config = dict(
    head_dim=32,
    vocab_size=2048,
    activation='gelu',
    positions='learned',
    parallel_block=False,
    init='normal',
    init_std_qkv=0.0261,
    init_std_up=0.0261,
    init_std_down=0.00614,
    grad_clip=2.0,
    final_lr_fraction=0.05,
)
Each number is 500 + 25 x the weight over the matrix's rms, rounded and kept within 0 to 999. Layers, rows and columns count from 0. Numbers have three digits each.

# v: layer 3 attention value, 256x256, rms 0.0628, rows 21-41, columns 128-255
# o: layer 3 attention output (transposed), 256x256, rms 0.0554, rows 21-40, columns 128-255
# q: layer 3 attention query, 256x256, rms 0.0677, rows 32-63, columns 128-255
# k: layer 3 attention key, 256x256, rms 0.0652, rows 32-63, columns 128-255
v21:480482524522487554510521504486464470486515490499501504456507518496521467479516490472546489475510463477489503505531487453538499499524516494501521521473469493493483515527465502506510472548463531481547519498472506478475467544490491514459460518568474439524516524522448494545471427480468499504505500520496471505508524484495478509543505521498518508497511483507532487527477446517510497514484
o21:507482489478535491482520442509482545499497475472479523519500482496501483518506525549491510494503536561467524512521464477509515499498519537473461496502512488484502519502532520491475495490550491497468463488498515448504492483468489498482541501456529510521519496529502535525492530482529489472478486500560531502506486489526494532487506510449520474497481515485480519456534529474496496499524
v22:474527586508500479494525473532492455480471495489545519518501507478447485538489497524483498528496495492497490472537540501514477515491476481493486528552511476531481475492461502502520531504475487498482485503463516492466514517504487523529471471476519538503523545475500492515567516479497492516503512467484494493501484480497511463496482538556520505488516490466515449465491545494543481454447
o22:515478458482480513478507510469528490512502556540508480476497536469508533460486463532547508496483495469482559516469484501505530530538499519516521471489527523484489483519489521482468501522532499508482532489534520503507490490494511488487528513515488507492460533485504512482484480504525511495490482497478527512498499495481481501518512493465471499540448509491466550448483507506456516528513
v23:474501463491487491498519494519489496523475474461498474504511471538480498507489510495539535517472471508465475519483453519515505480480471487498509492529486511515557537512468488509478506511498463492487489501511467504525500486498482493511474455501522469491504501486508494495549481498509463502514534537483507505497477487497515497506525481492534503493476463493468496494481528511494504537471
o23:513489491496507489492493502453491532484487537526501515465453539451491499470528489494476488510521494498524543462501495508487530530515546515465499502504525520492483481485512490490524486508506534503537499475485499519486499500496519494539470556534470460471524505515481526492465491528495555515531476475496500476524506492492511510507476536514464507474505503528512517491500467479489473476483
v24:470523452498481511511531537494510540537521561490545504515511502499506523520478502470470482501486506497516502523528478501513507472486491459475518509466469498505476490481471510543517525495523525508442470530448481484486506536493526493471520459498471508508466516537489517498483523504515501473530532481513489491476502483536504477500569514471529487518470481461506498485515501472496512535515
o24:498464509476517496462523515504500442482530465489471467483519527492509506480489449507488459500519475474510482520516491474521500516509524526499529447517541482483519496497485525506475458494489451535584535509541488518490503494496468524517488501520501516483540501521472496502530497459461520525517454532519480522469503507498528502517487494513479474508524497531478471501462454518489488522493
v25:495509463492478505519499500461475520469507488502487487497499445507565482527476471508517501488508517553538431503553509505462498493527486551549525475464541483488525491500513544489525495476509471487509508524425513507556469481506521532503500460566473515492472481564503509497486496486528498530487497506538508526504490473495576468461521520502480496500506537477504485480520523473478511534499
o25:484481479535528495445515495548498536516491495485500444494500503553505504492537537532492478511480475480495534553484487484510497497486521479477522489520544507482484518524491459487505496536519491537498477497535486519476512530525526493503452502469493515480493511480509518496550515537496507513489506524521488488535481517481510503485533489479509494548483517481533534498525479520495517493519
v26:457508508500510487502491503503493507437494473515530483472522498505471474528474477523490521527502494504431469471483448535507538490503481432537489540544513503462483465538546446527508496481490514504513500492469469454422469494551510502516464492478504537511543509518497524505521493530497476480536507532490518507471548526492499487527513496503511480505517508492529545461478519495507445498501
o26:504512476490495492496511510566519512491525504448519528498481553495527512492529516505534457510485532505493526528477505486511490490523498554482526465506498518501505500469451569480485506469545494513514463477552518490560516475504502557491490505510476441514512497478507478490464514496493522533465486474500473440481489511535507501505485508503481473535462497511438482508458491538510531474521
v27:493492516518493506498494543499503467464482506511500494489501502511441472468522505510446475504503472473519497489533458524472509529478533550478502486472471459547459511520512513538483480531502523491454476520493466460483502483507491500479520487513463528513493515508486510520501541486492490498511520543527501483503465469482476499476484457533480507519500508485492536536486475504476486533544
o27:477500480511508505480497487485495507517520495516482473520528496472520475494514461494538485527515463510503454518474508490516498470499467521511472509500508470463517501502513509514508502437489483501513539480506516535518482477532483456501499475488519489509539480470490521531491501453513523484470507530500526512505505500488496531485553518467514512495516483503492473465524484500525502492492
v28:494529533522500517499530474521489515528501471466468477474493468530476476520468451527506513520498483530545498479517520461511497513491494532498509479498495479522484491499464488507517490505503487517495478518490469484499457478480507495501476466510485518537508527502478504491515506492491521479495524526533472517538502442485526508474513457504495502494480542457489500516491517474536524520522
o28:490502507493520482515498499498511512483558504498475508536488513505507529529505500476479507516492519480478506506459494521491494504490511482523513479500504512501508543526560522504511509495519548489498516490516530473484505525508509526483490488502509488476528475515490500507468507469491453479493456503486528504464474548486529536521521552449487552535543483495553482467517503536495444496502
v29:510491514470509493470493515522488504525501563554469467512476494513500479523518525476455504477537519523529512495525516522521484503524519514479497451491477542510476493469492516552485486484496533474506511515565487522464449485517492501487532514551478488486449494460506471501501549466504536524482516511469510489482528511478501455502500469463508511526485538499489491483496530492468498482556
o29:515517533500465498528493531492541498480504488495529498493531476518456450503506445504526482499516496444537481504468529493489501483478484514505489530495502448507545559493486512479486518485485471479484504509486516489495520493515513489527496486464524525504493499518474514508507505469501456486516513495516473495499497547508495521463501495502506522469527488501535534504481475525536474509470
v30:490477494560485563507506493484538509498516479499502474509512475505513502445484508511517490499456543501561481465532498501469480474471511518507489460487463488470506467537454536517540515466496535490510536501538455528444531476456505527534480511538515479501481503497469495492482480467482561508501459489494452501507496536462498487576505480526511471485477484497500497542508496464533508448529
o30:530539468478530476531492483527470473529468511500548502516523502497446515515525474502494500515538440548469533508494481476525501472436509513464512510490510503495500516475525473473517509535498462485509467547492549457528459501494477453499488503516509500504522500514504540523458529468535496508485529510450537524496513492481498515443455459494513473501555517520498518487497500506502495523497
v31:510486497486480497507525508516523500492474491531487512505490467531520483517479511498495518504520533499504514523470515479479482489513482524476503500482500495522489508488494552509505490526495463508506514510470494530493507490521521517484489501510475516474490533507503498479517485527517530514496497521493526495528531535469520500533480523499500465472485495493555551518512489510521505511523
o31:520518503528498498480464494490501516496485528480520479483474486517477549491499478526508533468497519496528525509529489531485513485496492486485518481508524490470515503524494484484498525508519503497486492496510496457501517509497517537530473502511478488498493504520514515487517546461497545473490537516486474477489488503496529493478507456498497503538519516517452480503477533477516463488494
q32:508516495531498498528517512510514494522540506495538508478529493510482503538528501478455508477505485461475479485458569522523484515487512502464471462456505503504486515484512513453515501511492477513492494495465520479524533494473541503489506480468524479517546470539512509532466498516500493510473509506470506494464512496530547533506473483491448482507506516459496513505458485475513483506542
k32:476540510464465484517475493490477505476463484545482518510478545483460534498488497501523497545484500483517503463507483510509533515472558510528425521497491464515462518474527521514465498496481508498482486484516488516522471541510493463495496523466461486461510499509506507506459513482566454454438491477514505573535501536489523561491498515516542495518508473501518467456482473479534544493495
q33:502481515500511465484523506498535454479493475501498481517437524521514512484508477511520516446465489508475524473510471491528498479490449522469499505505534525514479481536498491495514495522516451506476520511457552499521501499476493515531576466504478494541472490512530480486490497471505499525512494520476534510551513497504481490472512460503538473520538505497514530523543512483520502519528
k33:502514501513518471527504490498496529518501558492506505493532502551484476476503438516473509510518525479494471495553478470508503525478483486497502524500477537484493490531505510499506486474551450520533492477512487467475487456481487539462486525468489499501477481500526494531514508504490530477473505484508527519484502479469459524450478525534549478486506503444517475448523472446506522490523
q34:504500489473502484472537522547470510495504485507472514516463485508523498432521492493479518471510486454511533510491492493496506543510532502485534483483507532492474440483535521510526481491500517501537487475500492519507496527490538497464456464550476498514529471506487473490537524487520553471510525469496481507518550517478461498514497473512499506486477505492530496506500520489498517489508
k34:512516477513491495499477521480472500440493504493469492515468550523497504540489493437504518516506517458494477448484528507494511507480476525435507516521471516493478514524513484523499475487519508532527435529541467497506493463471452542519486538519516496509492513471497510467524472501479555504494483488499520494450493504514533507513449511508525512504511461494464499501479550575501536478500
q35:471515488466511532481517463504521475495529546536485479507490507489534528526508513546549506517508501511460519485491489454495519495504469491520520507486482480476488513472491532478518495494516545503531479515519523448467447509477459494485497492521522505551521480516530524539476505458516492489474538494467481477472501496546523463488486527476456512492515525532506530481500507475491485509518
k35:484534487484506547474461457503526505501508500509467536509515516476531568478503495502471479520491490521480486519480506483517457489487528539521513497553540511474489463484512469495524535521503493524497515492535530492492494503459465491515490511484493495511467491507471537523521485522492523445467468506498513543525521481479549497517478462467464455506497485486546488475527538479455506497523
q36:493535482481509479514458492518512548487515472519470505499466507481479523450509508509518511467460485516527513541502493505492521499476478476556501456472489493466517546525531532478487506517526493485499489523495483492472497530478480525503510524471486515483524471506500481549461537520512484509511525482482502492527535538509524513488497524498496529493528490512500467480454530462495496508486
k36:496535489517488511512491464505509509486499494498485472489540490510542530470514496485443424479532480515542496490544497503508525546519510495530521480565498467520478551542502481504483476499472503496509493509508485504483511510518507470542444531459553527489549491484464505482499548474476478485502498515501568467536491552505517484489528492504509530516474546498477481454500521524473447469517
q37:525478509532508468473511493525515500501492461505471509518450482502496505511503496517521488469535524479464505492491511484500478473500440508483473482451486491533483510501514505514478509447495487508482544481480530517482516509484505513481483497469510517468509529504491495514524507495483537471476512527490465496513502544497504483507456518504497500447504437489522457536533484514553518540463
k37:503484516509527467534508514529508489549502516524491492508499505523539474506558487489465479514515537478464515446512461509470472516523540525483519500499455518480529482505512503503520501480508485500513496456516472527481487554476491507494512491481463534515489497532507486503487479483462476485503466504473487493478471508523506515485511507472527504502486508433518503487519551477489484533509
q38:538512478444492507479523515511471527481560526513537496474459476470553501513486515488545541504505530523521491530516539499503494500449521512505532509493518507488556478486462517504534480486507538486479527505472517480514462481543544491484474470490527490512463542526470494511479538522517491458487494492492496493486499441479529492493511500490534530461532520501458532487492486459500482541501
k38:492484461540507458544494520460493510545494520478479536515517530509499481495511508510487529433521525490497516488517464486486500504507508470508482493512506506482511470473507450473492524496482463476525461507500517510539494478548484521484542517537514430528521525525447451553523476498509518554546487483497520480537464530478451492550457492560476530518472498480487485512490458502466484494533
q39:429514503517503503518490467520525516518459492470490520514482476494529498454465515507502538484519473482505471476470548472493507482522503474487503518477503478496483500507508495493494483525529503523494502535498499471504507541493537500480512483496492465545492508514467519514487501474533518525498482521482479473463505515484508503493517540531495480491490502504482494478475517566479501499467
k39:516468537500492518563463466531498524489464486485472537506532511524527499531512492481530499485483489485506492495508499517521470456493484473495484503484494491521483504514485539480473492485542476472478463418469512502469553493495532532526492490497491498498510449521527509500510479508477474516505470527488498534507521537486552491519507442514498512495536464528481515511501518517534496493493
q40:460512516493508488462538527476490521568527520508534467541472521489495478540452503486516534505499489482476499487495461496454449479518491468501509490525520504505491496486471506522508516483480520555500514498448515486484519520421503508536468463509540509510464465513509479540530479521551519539484473465535474493507493531545492531494499477530511484534463477445486526486469508488504542523500
k40:487513495523523482509457514531512500533500498442525496502510475565429485534477503555492482536517512498526511502521551466503511468489468518483488541491469467557493463523487476468463490528473468472477485516531481539467529468477499490476468483476518470522475501510502489492536521530513505436528473511494509526467483484482542481449471490518498489521533477501472530460513450443498471534494
q41:503516502539501464502485479517442497493480489486517481493508538475547487529485496482481457518516501512514508500480505535545553477573472465509494506478496532522474509447466513543532521508470481541523553445486529498465494533545477501476444512500469557513526513521514538471476478523488455534500534529498456484521494519531505529501503502502511488487485493493480512494526463461524485504471
k41:476479502488491491514511511483504483502483558477524490504493470484477507467560445476538502476498531492515552497499456514489520566464508509512494503542483508453504482514529472502515507534510494480473508542503491472520506519510517501540445496494513498492491586481484497516555503516484529499519508520454484510513462512469517437517481495499513485527562514497506507502513537506478507468484
q42:501446520537522467430497508500487508562491485491459479535473485454512515523535469489514500487497514483488495464486499529526473492477485470546546520524486500483522470482495508516484469521502464463530522493507481515489469505436488519511510535510492515481535474513532524525530447491494504513509502507470490500486528488537523501491480571474489537529519487479478494541522504493470518485516
k42:478443525498523522523504531577535490500548492494520482483505509462518499552540539480512479457492522511473502504545492496512542490522500523501522501464495513489511496508510515509481476545502500480487518504488453492520531429567555512487502523501483487489511553461518499506483531484506530502525477498455520502514519497535490510510495520529514481547476492493504502501470499449465490486488
q43:484511454488508504539470508458489472525521499496495518451489525519492481492510502463504491491508481515536469490471499550496448506517478497538536508462468462515495525484496489480438517548528504544456513502465479550492494517553460472490514463517440498512535526447530521503487481495505473487515518489525537555477521507508505482503408493506485532446497460513510483508503462514491490488513
k43:491477490515480523501526508481535496517456553496468474533486515496525515559529505528506447492517494497467448520492506524516479549509519480499520518485442487538502471505503504484528507479463517486514515546518458509507480510513484493493518490482501507501426491463525475499490491493447521531468493529515461535509494458459473475479551512487462469480489465480511476531485557507469524500496
q44:491505517502495487473480466492496542532498513466491565515504519541483496509479443496488506530513516523503494491514519500508465529476512505493500505472459484541478470489505523462516485495519488490504487477492487434586507503498463499503502516510502477552489521494473507501485481548482512505540502519552524505487515470431506504487520465528536483497476469496511510525493498460468514530479
k44:495528503488512512565492455516515502494502544491515483508500504481492503510510481432503555479478498510502506529560512539471504514506496532511475493505529547529511500517497502524499486559495493490457525485511518494466471453530492485514492509498489480498484474504515500466483478467526501503491468505462522549473519503478498529513476459521506487478514477512509503501507472507467493475531
q45:460472531474491432509513492490495529512478505503493524525541486479482513544499533489518520469536531494482492505451548520470489502486526518499517487485487461493499514493527496531506533479514459541519476504554494434480529446473496511485514544477496506497506502516537509502503492483519501516479494482488504485492506535466507478469478541440491502495487457518500532481512504479472430497583
k45:465533506498499534492467530498515488519461495532530501498497438508456499511501475478447468501489483533494491544514507496493505485493518506519534476481449524478496537492459510508475531510513508488483470551477502477513483505487507476503457473479476501522477518518469490455542519524497484461463489511501489490515487492519565502468495503491461514497472510502536502469476496501471502519465
q46:526479534499574508499580508518500507494503487458488504532520498511543483525522504504525479525447482491458526507492536489480520478496487485484475509506474519515520477478520474482507503510546515506473480514495504518485456523478496541506475478530475515476476484462555484479483502527481539544508513458500485471511514482521522479492528478510490474499504486497484520542499458531481500495509
k46:493475539501522486520528481501526482524542484458508520483492524530448508526521498481527450479541526463552512437520488489539470527484501483508496470475536530492523541479449483521490520477533487470498549529472498501475482496563531540530511538528488499495517564516527508490521517507479484483464490485538482496499475482478495517499491508539495519557517499465523510494483477469495523494542
q47:483468496531510485515456483490492507535505526472490520508505500542515487478515519502478509531521476498509515504483488494550467509520513497500482515489528529478493511490477509481488448499488513503493535472507489494450504507489527445572514486494536496485492474522482525503500491506480503503523517513489499475516478502494511486462542510463468508513493477521515534528494512508529493451481
k47:493489522487473510475493455502518504504493483516519500529506508558480477510503535506504511493492506452489516493503488509524523490514506525483442427456478485496452514491476511532518520520519502475492493479519520527458482520450490527470522500500530504488566508516513450503505491519496454479514511487445511512526487528507513510483485524476501506499509468514494464469477495467527503515485
q48:499508534484479471499501513516509481485505524519458485466546486498524517479511527505511496495486495539523517519487505514474511534479503491535474526472502476501508489514468467498511500516457514538539485494545477526482498445495495465507500484512499541512498486479518551484513532524467481465468492521490502545520475514508490526516501477460518491489483507499568533466515488529527482474507
k48:469530496483499532469472515507480529480482533475499488520488448503456478475490460474470466482483472482506535542525450500514522513506533463505474535488499528464510537529517512493491496528472477516502491530497474482503511535485504516528466522532514485533510520470519468473517478488504480508493531456548534471496518531503531446478525519487539496491481477520538463484490483507456485501495
q49:484521536489452508490491472466485527493539558536499485511510517493514478466475540530492477455438501509487460532535515524469478523574461496487541473505524521510500506532532484519516488486553487523511500485480533496501526522528500500510526497485509472489476503522492456449484484526465490504496504526529491458491514540513547501548566489466477531514487506461501480554483528514465507489515
k49:508484517481510499476488484530493526506485476526480466526481520542461482501491552540530492552523494501482457490518518513502483485553523484531443501545490490526480483506495492477493501492493520498480533456498532474547499485525567521545533510523497480505470510515521487516514500471473500523519483503495465471523495518474502470493467512501498482495519497522496486538515486514455492499532
q50:538465525445471501504491481517495501518472524510531570522511539534494494496478492480457500509509525506528468500486504501496456477538487433508499489479506491522484534541477498522538548478505478513481505498503486461514499507507512506504483489536506532492485505483547450453494509484485510470491478517534520481459486499518500499551530494506494522498504496514506501463499519545497529529489
k50:484521497529501517489483505490503515490495508478484507501501510519502502542515467515518498518498517465474466482500479465471512487489465502498583485547521520553476486458545518523511511503521475557486495496473541493472471475498525515528568491510494470494519458499510496511533541470531493479512494508496467502530506523511473475483506521537533488506486469509462509534488491513484526515526
q51:504516504453512473459500490491489508503480492498502522518474515505495523531482494499468511551500487517477511468516506520525509452511500511526532497454497501486458504466559510472458481508489443494494518456486505537519515478562519475522479490460489550456489498471497527522493488503480517515504496480509458500500526506538506490502480521507512499529479487529546531474523503519497538491527
k51:516504526485496525469522549478516450505477542489433455528520465500498470526508502460503494455502496453486501467495513527506509495502516486531502482502471512518510486526520478464521506498520461500533535528526498514504450493503509471499493495498488516455527503488534478488521507529489497485525497523545499518543530506505529472466523507504483507517548518503523503471487543449530529475489
q52:527536498517473496511492487509474518469508507486488466516541455510462537500464514504476536519471470534504480567494522512506511474477515492523504475496502496524479544544493563512549487481442520506495477480480513509514492485462490464509523526480507503523503464491487553516488524491516485495494541491492503460544471499510516449475509482497466510481519537519483502526495472552516477484445
k52:510458530498533537538526515525447513497537504486510505491494532511516533478520513486477521469501514450448460538501511499518483449511489487498514520497494509480452507510522509528485508437485465524492512473450482513498534505501507501550499508479510482490496513481491459471518534511547487532479475525469487466503530500478491526496511511477520485505491498500476500449494501572468469507472
q53:494504523471490487523510533498532531504518535492479482465506481482473522500511479505510477466507513519486483513509506542489492496483450499498482511527481501524495506500529452484490497480507487496493535538507470529537500535516473486468568484535499516482501523546491538494505472521501505515498486503496517512508529497486524501535508516522501484511520522487497471479493478453499511508490
k53:448523519516491507455500497476457471511492502521521528538481490507517492500488506512511531477446466564467460487513499527502511473535542510533514483532512473513495478506501477465516511539495536511484488464529504491506513505511502483482505488501525499451430483491531509531465508508486467509511527484527523496453512520500487463508467520470518482477536461488534533552515525510524490502489
q54:546532510454533472482487461521522518525497525548480461544496499501537500499525487484550487489504519420507540518495506505526530505543521479479513490502536483483482531470483495496529497465528485466474495507488482475464530538466516502489502484480541496488471476516518515506490471488521492507494575533488557457503483512496474523482510521519508441522510508499484503480466453501526461565503
k54:508484539515485506541495519457483488500530540502514468492493514489515514491520498503508529520484483510499493518522459491478491502531451528542523499574484519486507499518504473507559577479541483479505482500464507488495487521511512458502534505514490527483533508513463490503502498534477532451529485517517491511560529480509506513510467491484503533497487519490537484488524537492506482467490
q55:504483489533461513471518448486525518482482523467493494458537473484477514483490528487498533478465518505484508498521486474485502451495484456463471462510516531497570498520454467504494515539503503507493520459514522495486538499500522488496512507492495521487489497496458518500480549474498527483527536483501503500512481535491484487505485558486486498530499502531504486546519462476464507492526
k55:493549536511498493465504526513532515503500488499499465490526488494521471501510497501550507500514502560506499582483474481496509528498507490512504479486482509523472480500473484509545502516467508519480483504497527489447442519483498489509486497497475504512565519505532517500481521579428481526485514493503487500481503468482506509492506538492493489531485539505480508532501492508500476503495
q56:477498545544460519511496483527454530520495523490475530480500546531478479491435487435526484514511494467491497516484524539498491491465503466540479477509523467501484522507517484503492438460516515517469488507536448510541545516522506504545460484459521508523528492507487505505491506483511495507526465498501546481522544490466534465501501499478483537488459489526481500466478519547479540475497
k56:458439494488510501529522520445511522473491473499497443492499497518520488470552510509521503475524463469534500462504520485499462481521524502451503478488462503526489515526525539473452514478514469481496492461478525459445502545522501462529541513505533483502505468521486471491490543574516508538473492489449506486506551498508531470554493506526476522480514512509532478490547520515514554498455
q57:508475486495489489516522510499480558513517483507473426498495518512502495486518469490488520518474504450475472510554555495473497478515525494529466519533525506535499507511490507490469469514508500498526533481506487496489535457479516513496511524548503529501480512506495444521545528484469508495455455499463498513511506487554495507524500506509482486467515471512480513509513495492473521486469
k57:472521552510486486499540503516514496517532531520511524507463509484497505478485541495515538490527478479506496442532522485535470513498504487531512520525476486489482559469481533493511485510559497503475505485476460532484539497525487496458489523488468499521498500501474509479515466455512503497535526496494506461535528508507516544533513497530519503473526493524453508488489511474502539525494
q58:503489527468528498480484487508495511488482511450492486487489485475523521532466494461544508463522511498453546450534522510472474507501495498510523479506482500489514511508497532500494471490498531451472484524480521545496506491465487529496496533481519536484534441500505506518478487516523523505463464479526479537515531463506465535478507545504457518482469495496503526507477493476502520523471
k58:511502507503521527438477477505521492490480489528510503483516511497529481512527497455485509489513546498520516515508497518517523511504509464505513463475425507530494527510533499457490533492501504485512501532466503477490494489498516495542482522516469502471575514489522535511506556524506505499484499498506514510468486511521531477527451519572467498468488500508485475505493506514495525515519
q59:517469501440493471477511493499509491510507492464462521466488569525501507504495501460518513459488502532532465531552514525549531499452512488509531473510483493529481472478512514485514500546471472540469481544482487495487487527534498541479496526470510496487512541533507475545451514522489484514516508512541536477514484509501518511515503491498506476503492520523508454500480486508505495506454
k59:488455466477511499536504467519475527498493466487552517498499513526529519467497540514485510481518504519505540453471506534472489498541553511452508528488518500502496475476518517516513548473456475509492492519548489498503518518470486491536518532473510467514488486511497473504516513492492504469587459502484503494499525457486504461492509484531458521533489463489519515473484517538507547468503
q60:552517472492481530540553507514521517504542512499503507510490451523437506478495515501501545470488539510541502542523445471522459497475471475485484463475478517523527524523502494476540519522536519468465480523489489549449523482541528422521544479471518525494523492483475528477476484516546500520501524475522508498506546497494501496461505498541502476482503479488464452501489510504465494484478
k60:521474494497490574521498463509492472497492503476455518450533514507522501476500528495491470485527506483522460510475461491473478542502503521481514461574491469498476498500506475491562449486510490500483507480505540478505524511512486531500515520577515500465546503538518471526479521532494514451530490526468514490472501501457473510562473556435515527486459504492539485510455479483496453505473
q61:495528486550485505499477487496482525533486510487441488486453517529504493508473489554486471486454529523496464489510532505532514451548465516435492474498527513505478492539533427520521534477494491508494477496530520439558513496531489501557472525432509544479524499490535517467511502513540448510499504466504475506472510468498465478477482466520511520496496500521511518500504519538527520467473
k61:498499500465515517527480511450495497493481446522467494521509485498488495499502484542521445479526516485458481516481458503460495487557517495533503485503525503491503519501452521486488490497509514525479460527500531522524485482468510506479490487475492521536505511516476493496529471541503515518515495548491498496450501466468543518493489576472504517502501571510520521526488507472514489555509
q62:476471493507501474494484514514528558485495497531524510457476484466451481486518490512506516522531524473450528521442530517473488486482515518558534455533499476515501519487486508527533479446458518473464484479508512483554496530552483529472506482493522511492519516526490489494478535456466503533556491531468503480505483480514502481515517493526515533478479470522520490512494519506482481488517
k62:476470470486487485515505505467512469552524439472515491486492510521549488468498524477517478534477460505524523498549511487504501526533525468474518452489504543514514468487479507510458544506484499535514492470485495496500476468465480489481515506499481514496488488530499530515515472522482490501472495469462447470556540501510483440505465502517501492509514499522516492485493535480504508529465
q63:501457499486507484527495507465493493461560504500531512524475457466515547524527498512481498530494495486436490499526496490488463520520520498462494498453467513496527487484493526502512487465507445513501504499508466533506526496509508513522523474492481515530488502466510491462562469511512516518483504486507507497557505506501484525503475503496544496520550501504491485514455494477500528524544
k63:499460525477524506487447529481522500481516501465496488499520489523489509526485507499518504507512522490537521517516487524516516487460461483518514514478484488462499534479478493481501508464558479452544508479474483479532525509544529518530531474496516480490479468508531527530442497480474497496473508518501514521492474501492490522516526471442482472484485504500493490496521481453476527485500
v32:523532477556518505489489502525492515550487528522500511472522483493535487511511493480490460493495466494458509531515496503481483517467475501494518487533483499525482496468518455522521486476477452471510460550505495518546516506473489534533480475529494495492506423497489513483512465534466500489510516488477530474565465480492505491487527498478489495476520529468491498508475512487485505570517
o32:469490483443500527540503502513500482482486456511502527514483507537470516467477494511507558466526464538520493458508548494503516483502539499485481534479471475497471537516474522498468478474541550542493530449492500486478500488481499481505487506467526507519505518470532511511483544472509461526503516490533480530470516517507500552468494520501478503491439480499451508467521505510525506522497
v33:469483479494452517519532501499525471477558546541506514503481486482508511457455500527481472492483522523504486464502496502486509513499503536528476540476464572504481493524496532449476503514530471528510489486494476496533512488495529515519470511478489526478542523522502483469487475478488477517507531501485541482511529499483496480489496494461512494557488518499528497500515501510485487527491
o33:536511521507535493471513482471471470502482491511480490490507488489464506536516494490487521480501499496501521499492495508507561488490482516495464488506490487499540505478504519492530513497504489486478483499484513491506492508545473469496539471516522513490456512502475515482486522480485512481477489527515490524522478462499534521507462498525485515505467483494533500497496479486531476516479
v34:443518531564507511547493528475445523548523510510516532522516486518461492514462486467482507551529472502498475506501429511508456514494495505502515493536504525520526501480497517527494468501489527492541493484499455481505506505505489503485471523539514517515472512500511506504459498492511517512508513493483464492517536506500483459508555524486492466503479491501503462532491522498457502500489
o34:515540489489505490499534502518534504505517489494456497494464507507498507503529480464519506491440498503528525495492525527532524491474490521537495504470491483535460511523474489528493515510513508530469486523463492508490474511469481510493475485476498487504495480484495532468493521508515513511518520509543495518492505510530495537439467517522505506499486493499496515492516503510529541476475
v35:541507532524522520491449450513452498498483501511494482547522513515512505530536513512524482481496504511468506521493522492495523497527450470490541495485492474500520512527541506503475484491479480502518506498493463492523470496477508480516504536515455520477509472510478459461521523519479494474507490469512499514537490489522511502480500450531473466513525531545438549486451515508495498518477
o35:460521440441457525498505525525494495503502477511512497473510479481523543488484508520455524522506460503493498541531462496477499539475513536527514478485485511517476472532510535481483523490522490516498486511517482531488512530450478501516487529506525544551537478526543488502464426504541505501496483492482537506529524509492499509512488476488513520450476519479473498489496477476519496501476
v36:509516479445523535507507480497490486472490531513466507538518467464497492499526509484490495453505505418507484515495469505498461509497485517504506524522495538539504492533511484478524485469487520464512515535482497526471502484472535487512486507535500512479520473463518446435466489534528485507453508485496509497520505489516460525512510504504480508532504495537494504509510438486479524482513
o36:498433516474487483498499516505467484557494461523478493468519539511485504509560466536513513490510516506497559476490510520517523487527490522540482494482535489466501508513472469506524550482525503532517500471530528500489519432465533471496494503459510500487477530537496509518508489453487511494531502485520516485543504496510518481537453493473513478474467490501491516499473539465484489493478
v37:513513490475517545485490513489462504460478501478454495539488543463524512462541516475458472526527532532519497498499498465524471487484453499535494517474484477472503524516500550471482501508558479503521506517512520512438453485487533529527452488491484542496512501496528469466518479511517496477483436505520522505476489484500503517511543500503493474499503507499461515509484534523493485464532
o37:464478527537489485538530528481508478515513485543499505477544496518492493508491500502513531501514499496477477492526482519483498510522517468468516536522520546498493458488526484462521528509460504511514525450455480482528506506478491494470521490483536481515512512541494511458487460494476504478507539489476494494500481487496533478513449449496504510474536516495564498464497493501511500482534
v38:479491486536480513531485523513528495551494489492496531468493451488500477432482521493572527483443519476499503554517467579536470496527506519505483479505500469507528542447508503458499503487499499525438522512499512463471460490505435501490486523495487493504454516509478515494528510527520466487524503502475506487490490525514520487476497490545517521495455439522510465525498486505511494483470
o38:512467499449526497445515501490457495485500476523528457518489510508513493528524486484510479481492505494502483476507527522507491511469505484465529522482506522489513502523494458522482501500506468456511515483507511559514523517482512526491479504552503513511520502458537482490484518465443549488511499528535462520484512490471466493485491501504509518524504507459524522494546493489498499468501
v39:494495496449525506491474520488524443496457485458488468534525554495495532513498503523496487517478511480528494458486496477496461513537519525545517536520496497462534497543497502447517562505503503502481500495469489519534516471521524503505464523515545528526505539536502506478478490504493534485428478503533485491448499467488502517504529532539458488499546487489485505528511551489470481513500
o39:473512529534500451497522492526486506523510480485494493506514465495498496510486525525487522534501495492478459502510500493504482434478485484509481469535512499461452492481530514524484467462501500491515479473514497511473499520522439560504533511478463507512479481467511496524521477502475468514563489495489561498515480526499534482532453481465488481518457532506566490492453470527493493492489
v40:493523520538523492473503495538530524527462515487512498484521509533462500530511524518494477521505487501498553453491490534545514477493531515551546542505508546468482502470502525505490466498487509499537499491509494458459499477499431493507504512536480493496518487494468518523486505454535515485498438492496497503530484479512458482512528449468496487468533494500517503469517466521491512507494
o40:476519505524470501539524514449472538484523511516539517470507460511488537494504497492480493447474514517498482551500497494509477492504470513513481496506524485517495530491486488503506507535496498505497507460493462515513478510504484484494519536470467462507476526558526496494509498520482470492484540508527491519506510504473529464487560494516510533512470463489478476555494505521512556480531
v41:540502492520481483490498435532476459535476523537469501491504494471519493521513505553518565489539491499500500527482476508499526517477510496517516550476517499501516496529515442468530519492527504512491516513517482484481522508475523500517505444518482435529487482478506499532467465517545490512471472484523501512489492490496480550538500484488492509461489502490518535475536503494491524475507